{"d_model": 64, "norm_eps": 1e-05, "qk_norm": false, "parallel_block": false, "init_std_qkv": 0.0207, "init_std_down": 0.00489}
Each number is 128 + 32 x the weight over its row's rms, rounded and kept within 0 to 255. Layers, rows and columns count from 0. The size above them is the row's rms in percent of the matrix's.

# layer 2 attention value, 64x64, rms 0.224, rows 0-63, columns 0-63
size [ 88  89  94  93  83 109 109 116  89  80  91 116 110 115  88  86  95  94 112 118 100 101 110  94  99 113 114  99 108 109 103  96  89 103  93  98  85 108  75  93  90 101 102  96 108  94  96 108 104 107 108  93  90  98  91 105  95 112  86  96 102 117 101 106]
[[143 111 134 162 116 158 128 122 139  73  49 134  98 102 121  81 103 133 163 131 120 188 117 148  99 103 164 160 174 127 134 178 106 150 140  88 153  87 160  90 130 126 149 122 146  63 126 110 172 110 160  53 111 105  78  59 109 156 138 172 151 132 149 165]
 [174  90 170 138 161 116 107 123 102 156 144  60 108 179 141 137 128 101 138 147  73 164 164 105 163 145 168 138  94  91 168 184 119 178 113 145 114  97  54 112 155 128 139 105 201 134  56 157 114 102  91 138 145  93 110 103 149 119  79 125 136 147 139 115]
 [126 169 196 182 141 137 144  91 103  78 125  78  97  69 150 159 133 120 116 121 123 136 155 152 124  85  70 131  69 101  94 118 166 165 149 120 128 137 119 167 108 168 157  90 129 163 163  99 134 112 136 115 166  81 160 207 114 126  91 156 163 109 158  86]
 [128 110 169 131 115  29 107 149 127 174 126 149  81 150 163 161 144  89 142  94 111 149 147 155 163  73 135 115 136  74 132  91 116 141 122 162  76 112 151 112 148 143 117 152 145 123  91 134 102 122  39 104 171 144 157 111  93  85 142  58 141 173 143 140]
 [127 116 126 133 114 133  99  64 102 196  90 140 122 118 159 128  89 121 112 101 177  70 109 143  76  91 128 172 152 174 124 121 125 106 160 146 176 157 141 118 168 102 156 107 143 156 148 158   0  99 141 100 113 152 152 141 100 145 127 154 114 111 154 137]
 [150 129 102  86  72 119  90 158 149 130 139 132 170 124 127  80 111 138 177 117 163  75 149 168  46 220 113 142 188 172  70 142 126 128 131 163 146 144 162 126 175 127 114 148  94 104 127  91 103 153 104 131 118 156  96 145 136 140 112 171  85  99 122 105]
 [137 123 128  83  79 116 113 140 113 133 134 126 152 119 142 163  94  83 131 133 109 106 106 117  77  95 138 122 135 158 125 118  28 111  83 112 142  94 155 141 144 174 167 146 161 112 184  56 185 133 213 104 164 129 163 147 121 143 186 107 152 140 128  96]
 [139 121 128 127  96 143 121  95 104 115  96 113 173 120 109  70 162 139  95 169 149 133  88 109  96 158 128 151 155 151 173 135 128 141 154 141 169 147 140 146  91 181 112 127 127  77 117 109  93 105 179  76   8 161 137  83  97 118 136 177 151 119 126 182]
 [116 132 145 148 111 110 124  93  95 169 157 177 185 139 154  93 123 117 126  85 153 117 165 203 158 119 124  95 138 120 104  81 177 156 123 148  39 180 129 122 135 164 176 112  92 158 117 178  90  82 104 149  91 143 109 195 117 102 105 100 131 109 146 126]
 [137 124 146 125 166 133 114 152 115 176 124 147 123 142 181 187 148 157 104 122 108 144  88  55 190 108  82 173  51  97 115 123 141 126 106 143  99 111 113  71  97 101 149 165 124 179 137 128 155 143 153 100 155 156 199 113 109 171  94 118 111 166  77 140]
 [110 210 144 152 133 105 129  70 112  84 161 125  94  89  86 166 170 127  92  98 156 119 121 139 107  80 190 156 134 178 174  66 121 138 144 128 128 180 168 133 173  74 153 101 145 124  88 142  76 126 114 141  88 125 147 130 158  89 126 109 142 150  90 105]
 [106 159 172 169  82 115 132 111 119 162 122 140 106  99 132 154  93 115 120 143  72 125 156 123 135  96 117 130 134 194 147 132  65 110  97 114 157  89  97 101 151 116 154 126 127 187 119 122 203 135 123 183  93 120  93 153 198 149 116 162 170 106 166  50]
 [158 147 133 156 108 128 168  39 150  35  84 120 180  85 106 123  89 101 146 129 151 101 183 133 127 131 105 153 120  70 132 167 130 128 100 117 106 171 119 180 136 181 124  91 121 116 114 145 109 102  90 140  99 155 129 190 181 157  95 142 128 133 135 147]
 [169 114  73  79  81 145  81  92 137 122 164  98 145 152 117 183 100 115 138  97 183 114  90 142 176 155 174 136 130 136 153 144  80 107 184  90 134 145 130 127 128 106 116 106 124 126 129 125 123 106 146 189 172  84  68 118 188  95 156  74 112 141 126 185]
 [135 147  92 134 121 147 140 113 147 127 146 160 137  66 130 133 123  86 131 204 133  52 112 162  79 123 160 144 110 159  84  80 136 153  69 102 105 138 186 133 134  82  95 112 124 122 119 204  75 157 136  55  99 150 113 139  78 127 104 137  96 139 124 135]
 [169 119  94 156 160 122  96 158 137 146  85 104  32 123 135 115 100 187 126 123 125 155 132 111 145 150 115 149  93 127  79 179 154 113 173  84 150  92  98  95 102 127  65 168 124 119 138 125 167 139 122 140 196 100  93  91 103 138 111 179  94  82 174 125]
 [159 127 101 128  74 117 188 169 199 115 124 177 109 146 152 123 134 147 161 124 118 109 101 174 174 152 175  82 154  82 142 191 164 105 140 129 110 109  56 147 109 153 149 137  95 152 148 145 159 148  76 148 156 111 137  72  89 157 132 130 141 133 195 130]
 [ 86 124  83 101 152 107 109 103 145 119  91 134 145  96 147 184 118  84 132 162 173  44 133 132 104  80 141 151 158 156 170 110  99 106 177 151 160 122 165 163 107  22 130 103 140 114 155  80 174 131 110  78 122 131 118 104 130 146 112 145 105 130 158  96]
 [137 156 135 115 136 186  78 155  99  54 133 178 147 125 112 136 142 113 119 147 123 144  91  87 139 165 109 147  98 115  71 126  43 121 120 113 165 172 159 119  77 130 117 133 105 130 136 130 178 179 153 137  81 170 151 124 127  58 109 128 154 189  79 134]
 [ 89  73 140 115 168 208  59 146 120 103 144 171 161  73 146 107  69 162 146  85 154 138 181 130 118 146  97 128 164 158  41 140 133  74 145 104 112 172 145 106  92 148 122 136  96 126 147 158 153 149 130 185 122 125 114 117 113 115 138 162 136 100 113 119]
 [140 127 143 154 132 133  66 137 151  51 174  64 142 111 103  86 164 157 124  89 154 157 124 157 107 165  87 140 139 112 127 160 166 126 177 144 127 136 175 121 110 144 144 130 108 102 171  29  96 141 174 162 160 100 131 105 117 105 131  91 123 142  65 159]
 [124 103 117 109  72 136 158  82 183 117  77 120  84 138 155 201 145 107 105 160 160  94 133  75 197 102  63 136  99 108 167 108  93  89 147 125 170 112 144 148  61 163 104 164 105 123 157 139 106  93  97 124 160 122 129 124 156 129 131 134 150 149 155 183]
 [153 117 100  92  23 115 163 133 126 135 119 156 114 127 135 105 142 134 142 101 180 134  34 156 115 179 170 124 168 125  90 132 149 143 169 130 143 132  93 139 122 187 150 100  67 146 142 125  40 142 144 129  97 107 152  90  90 145 130 138 136 118 152 148]
 [149 157 121  97  74  93 157 149 118  97 165 102 122 100 135 153 108 149 155 142 127 106 123 152 118 152  61 151 128  86 105  74 145  82 126 157 120 186 132 124 151 111  66 101  91 145 111  90 141 104 122 179 147  53 139 219 170 108 122  88 139 112 135  83]
 [157 171 135 112 121 153 102 157 123 133  78 135 148 105 184 127  77 149 138  46 131 122 124 178  83 122 130 121  61 139  71 116 120 111 120  87  98 143 165 136 113 183 137 175 107 110 166  87 159 103 165  40 150 155 163 141 128 167 128 168 124 117 140 139]
 [154 123 180 153  88 151 138 143 149 141 129 118 165  74 180 137 163  90 143 205 104 200  98 138 146 124  58 127  98  94 148  85 133  83  88 150 130 120 172 113  88 174 104 125 124 112 129 116 130 126 199 102  99 104 113 135 143 132 145  96 186 149  98 166]
 [120 116 100 170  90 168 175 122 126 116 120 153 110 181 134  24 104 166  71 106 123  83 136 189 149 108 127 109 141 114 156 152 133 123 141 116 107 137 150 129  83 173 161 205  75 106 186 138 114  93 148 119  87 135 136 138  90 126 165 119 160 117 162 133]
 [144 106 142 128 146  91 128 119  89 151 160 109  65 103 115 126 118  78 151 154 151 169 139 158 105 142 158  78 103 176  79  70 101 125 137  99 138 102 142 169 136 205  64 101 152 105 106 166  90 144 143 118 143  88  86 122 118  60 176 140 156  94 162 152]
 [ 85 100 140 125  84 155 151 148 171 122 184 118  90  79 101 120 108 149 104 107 122 173 122 146 110 119 189 139 222 135 111 188 142 174 148 101 113  88 175 120 139 109  99 133 100 137 136 137  40 155 118 176 144  94 128 120  98 146 170 105 170 148 140 129]
 [133 132 157 106 129 171  97 117 181 108 120  92 228  76 134 176  91 105 165 135 106 119 172 104 104 179 119  97  97 119 115 198 162 122 107 105 120 134  98 182 113 163  76  85 136 132 113 112 133 119 101 136 139 153 110 127 175 162  78 178 120 117 162 149]
 [118 130 119 112 139 122 110 128  93 186 155 139 192 143 121 157 125 174  80 143 123 146 122  81 183 110  81 121 145  96 108 105 121 132 156 123 121 165 102 128  93 157  64 120 133 174 154 128 206  76 162 185 136 118 138 200 101  76 160 103 143 109 175 143]
 [122 198 124 163 103 139 124 135 146 166 118 138 163 156  86 111 175 121 122  75 148 183  78 108 132 142 118 107  68 132 129 110 154 151 128  97 126 110 183 114 134  87 142 113 104 142 138  99  90 154 149 150 135 175  79 133 202 150 111  75  94 165  67 191]
 [172 113  45  91  91 128  95 156 109 166 113 154 167 115 145 135 116 139 111 158 196 123  84 151 132 179 156 165  73  97 133 126 104 166 122 107 138  91 130 147  64 121 129 123 156 139  97 132 203 152  84 145 132 123 108 104 121 129  81 145 134  52 168 141]
 [100 118 128  93 196 155 124 125 169 152 170 142 201 149 129 156 127 141  86 148 106  72 106  34  74 153 141 137 130  83 111 133 102 116 128 114 134 180 120 108 141 109 132 107 117 152 172 144 121 141 137 129 141 194 195 178 123 132 178 111  96 152  88 132]
 [111 110 130 138 109 129 166 115  36 131 136  76 140 154 100 146 164 111 121 219 141 134  93  86 131  97 162 177  67 112 170 153 116 153 188 173 164 139 124 139 173  92 140 100 146  90 159 120 183 150 160  99 130 130 138  70 139 133 120 142 103  97 130 126]
 [ 88 187 134 162 117  91  75 156 156 225 100 100 107  96 130 103 110  91 120 105  83  79 118 128 110 170 180 133  90 160 146 181 137 148 134  95  87 145 143 126  65 103 119 158 120 117 120 139 117 151 144 135 120 158 143  95 130 162  95  70 151 118 186 102]
 [186 181 153  78 169 107 118 138 191 162 117 139 135 129 119 132 143 193 159 138 193 102 151 114 180 203 150 120 110 115 179 128 129 100 162 118 117 147 129 101 135 106  91 138 192 179  99 111 155  78 127 113 162 114 110 125 200 133 157 142 150 143 121 131]
 [163 154 138  93  68 157  90 163  39 152 114 135 178 176 128 122 141 134 167 180 104 124 106  82 111 115 107 155 146 106 132 133 164 120 138 102 200 216 114 178 135 118 155  97 161 119 135 140 120 108 175 171 109 121 116 123  97  77 125 111 125 103 126 157]
 [ 79 120 120 130 159  98 160  71 130 149 130 119 184 139 131 123  85 111  96 134  77 132 145 112 157 115 101 124 192 113  91  78  86 154 111 159 153 130 125 161 157 168  98 154  96  73 101 109 103 102  95 103  96 171  93 155 168 101 161 176 169 104  53  97]
 [147 169  75 130 111 105  96 122 175 133 147 131 109  72 100 175 114 190 138 188 113  66 104 154 118 132 165 101 145 119 106 190 120 133 152  98 177 147 127  80 156 153 149 102 180 137 126 122  84 123 131 170 145  85 136 146  60 114 127 113 124 113 186  76]
 [169 124  91 144 118 134 172  64 127 179 130 103  90 150  86  99  73 177 145  35 153 149  99  90  90 108 130  78  99 114  95 139 107 120 136 138 125  62 110 130 148 173  99 102 173 155  77 100 133 126 118 124 174 140  86 117 149 129 124 163 166 109 156 126]
 [191 130 144 156 136 104 103 141 160 176 164 122 134 141 126 114 149 127 117 127 105 129 147 100  77 143 146  53 147 139 145 158 115 115 115 151 161 129 112 135 124 178 228 206 173 116 133  99 130 119  83  84 161 144  66 148 154 100  91 160 172  90 143 136]
 [ 64 144 110 142  87 176 107 149 121  89  79 106 161 120 120 155 130 117 111 161  75 173 155 177 160  96 113  96 108  95 104 149 147  89 108 160 198 202 138 121 143 129 130  74 148 151 160 161  73 112 143 180 124 107 157 151 111  67 125  88 114 113 130 113]
 [123 158 113 133  73  72 145 139 175 123 134 111 106 102  85 145 160 155 113 175 130 108 188 126 114 114 162 103 218 177  87  66 184 147 133 143 150  91 120  96 136 128 183 147 138 106 100 134  75 153 133 131 171  66 172 119 127 157 129 169 115 147 121 130]
 [151 135 139 117  94 121 158 178 132 110 143  85 130 106 160 121 133  87 110 151  84 133 157 132 118 158 137 137 125  89  82 192  82 131 157 129 138 123  82 150 123 168 151  82 172  78 144  86 131 194 125  80 141  90 147 128 124 209 130 172 140 188 180  84]
 [107  90 210 138 137 118 152 160  47  96 107 107 115 127 167 139 117 143 158 155 140 151 105 133 103 119 158 120 146 141 120 208 127 138 122 152 108 102 134  99  93 170  98 133 154 184 133 169 169 158 187 104  83 131 161  80  74 139 169 131 169 165 156 144]
 [ 91 135 130 173 151 115 125 132 156 139 100 169 191  95 147 167 108 106 111 169  84 172 102 133 171 146 136 130 110  45  74 143 211 124 160 103 161 135 128 163  83 157  94 134 166 126  92 142 103 149 134 127 129  98  93  89 138  82 102  96 134 151 187 149]
 [128  81 139 140 116 121 125 102 171  78  63 156  88 131 161 135 144 125  75 100 126 103 177 134 154 145 157 124 165 145 134 124 164  71  64  98 119 138  97 104  99 159 130 137 103 196 148 219 143 137 120 200 160 106 147 151 134 133 118 150  73 136 108 147]
 [113 144 113 120 147 128  85 117 144 157  99 152 118  94  87 104 136 147 150 112 215  90 110 124 128 127 167 111 136 151 183 136  73 103 137 207 177  62 199 134 130 133  97 127  93 112 113 108 125 104 203 123 131  99 141 156 149 182 125 149 100 137 107 173]
 [138 142 150 112 130 130 125 113 194 111 156 173 132  94 117 195 127  88 152 121 165 164 153 135 109 160 170  96  99 146 143 149  70 111 105 125 114 111 143 125 164  74 125 105 137 154 130 132 153 166  45 140  92 174 114  66 148 115 142 175 172 209 141 102]
 [ 60 144 111  74 130 114 173  71 128 108 137 140 159  90 118 167 134 135  78  92 137 107 161 120  96 155 139 129 119 172 118  98 122 146 106  97 110 178 160 110 180 175 143  79 137 143 143  81 143 111  89 139  99 115 123  53 154 126 115 203  82 166 115  90]
 [ 78 153 127 185  67 157 149 108 104 135  69 143  92 103 134 124 199 135 105 106 103 117 132  84  70  82 166 179 106 150 139 100 140 148 169 111 135 150 167 102 122 131 169 142 137 100 140 135 142 163 162  91 203 103  77 106 108 150 132 143 130 103 192 138]
 [159  78 107 109 139 207 103 141 159  89 143 151  59 133 141  98 125 111 152  87 141 115 171 145 161 135  95 114 155 113 161 132 136 103 124 143 147 146 130 101 127 128 112 144  61 105 157 116 103 132 113 102 216  50  69 195 114 136 159 124 106  95 115 110]
 [ 96 156 158 145 161 193  78 168 114 113 156 127  64  89  68 113 120 147 140 124 117 170 142 124 114 110 111 159  58 153 100 194  93 129 134  90 211 115 136 141 103 181 141 114 122  97 115 138 162 173  78 127 120  90 146 130 170 118 140 173 146 124 137 113]
 [115 143 141 106 127 141 151 133  80 149 142 156 113 132 126 134 141  99  47 181 110 117  52  98 111 120 143 156 106  97  91  96  82 156 203 142 128 151 169 111  82 104  96 101 112 118 175 125 152 147 145  56 162  54 129 131 127  66 123 148 162 130 144 136]
 [182 134 130 112  48 166 143 167 158 125 171 145  46  86  88  86 179 137 129 105 139 135 105 132  59 124 120 161 142 141 138  64  83 137 121 119 174 127 130 159 155 136 154  71  85 139 124 166 134 109 118 149  98  82 132 161 101 124 170 134 135 175 125 135]
 [ 84  94 108 100 115 107 144 133 126 206 131 118 125 160 129 157 100 106 137  89 132 159 157 150 126 122  93 132 168 166 132 159 105 104 108 190 183 127 131  86 188  94 108 101  82 168 212  70 186 183 106 146 103 120 138 133 116 157 172 139 119 111 111 130]
 [160 161 189 145 165 175 132 175 105 147 100 134  88 139 136 116 157  81 102 160  90 189 118  83 178 122 141  88 149 102  87 155 148 135 113 117  83 118  98 105 147 101 108 187  58  68 152 186 130 144 115 159 139 146 140 135 119 126  80 134 103 151  85 100]
 [172 139 137 123 107 172  89 137 191  91 169  84  93 111 125  97  82 204 147 145 122  85 165 150 119 133 105 137 132 125 130 166 100 124 111 135 152 136 153  65 107  82 152 137 156 134 105 140 115 145 127 123 139 150 184 208  81 152 124 151 158 104  75  62]
 [150  92 190 146 147 134 136 120 103 110  78  92 119  70 176  77 162 150 126 154 109 117  92 143  87 122  87 141 116  46 180 117 172 103 163 155 165 179 125 142 137 167 121 113 170 158 100 131 143 103 148  70 104 133  69 140 117 124 120 127  78  99 100  92]
 [134  98  79 113  81 172 122  93 107 135 133 126 114 147 122 113  88 127  82 119 146 118 136 122  87 141 146 164 142  51 188 122 145 140 137 165 112 190 152 124 120  86 139 143 112 120 117 170 171 176  48  54  98 175 143  81  98 106 144 150 125 182 116 133]
 [120  54 141 116 111 140 101 130 147 130 177 117 145 100 117 122 154 127 194 122 165 146 174  56 124 147 138 137  81 150 115 132 153 136  76 153 148  50 150  99 119 122 146 120 113 122  83  89 112 130 200 140 122 114  91  82  93 180  87 125  73 138  84  96]
 [186 129  71 101 111 162  79 100 141 145 144 153  99 126 164 167 132 115  84  67 126 134 139 168 151 122 125 125 104 136  98  68 115 106 144 160 116 113 130 198  50 138 143 132 148 179 116 111 174 156 102 153 143 105 155 145 130  86  61 135  71 124 124  79]
 [112  79 137 132 219  94  93 141 133 156 119 122  66 117 144 132 135 114 178 151 133 103 172 154 133 117 139 131 132 119 107 106  80 132 173 155 121 147  99 168 131 177  94 108 179 139 101 171 203 166 118 157 127  99 112 153 134 122 170  91 133 108 157  41]]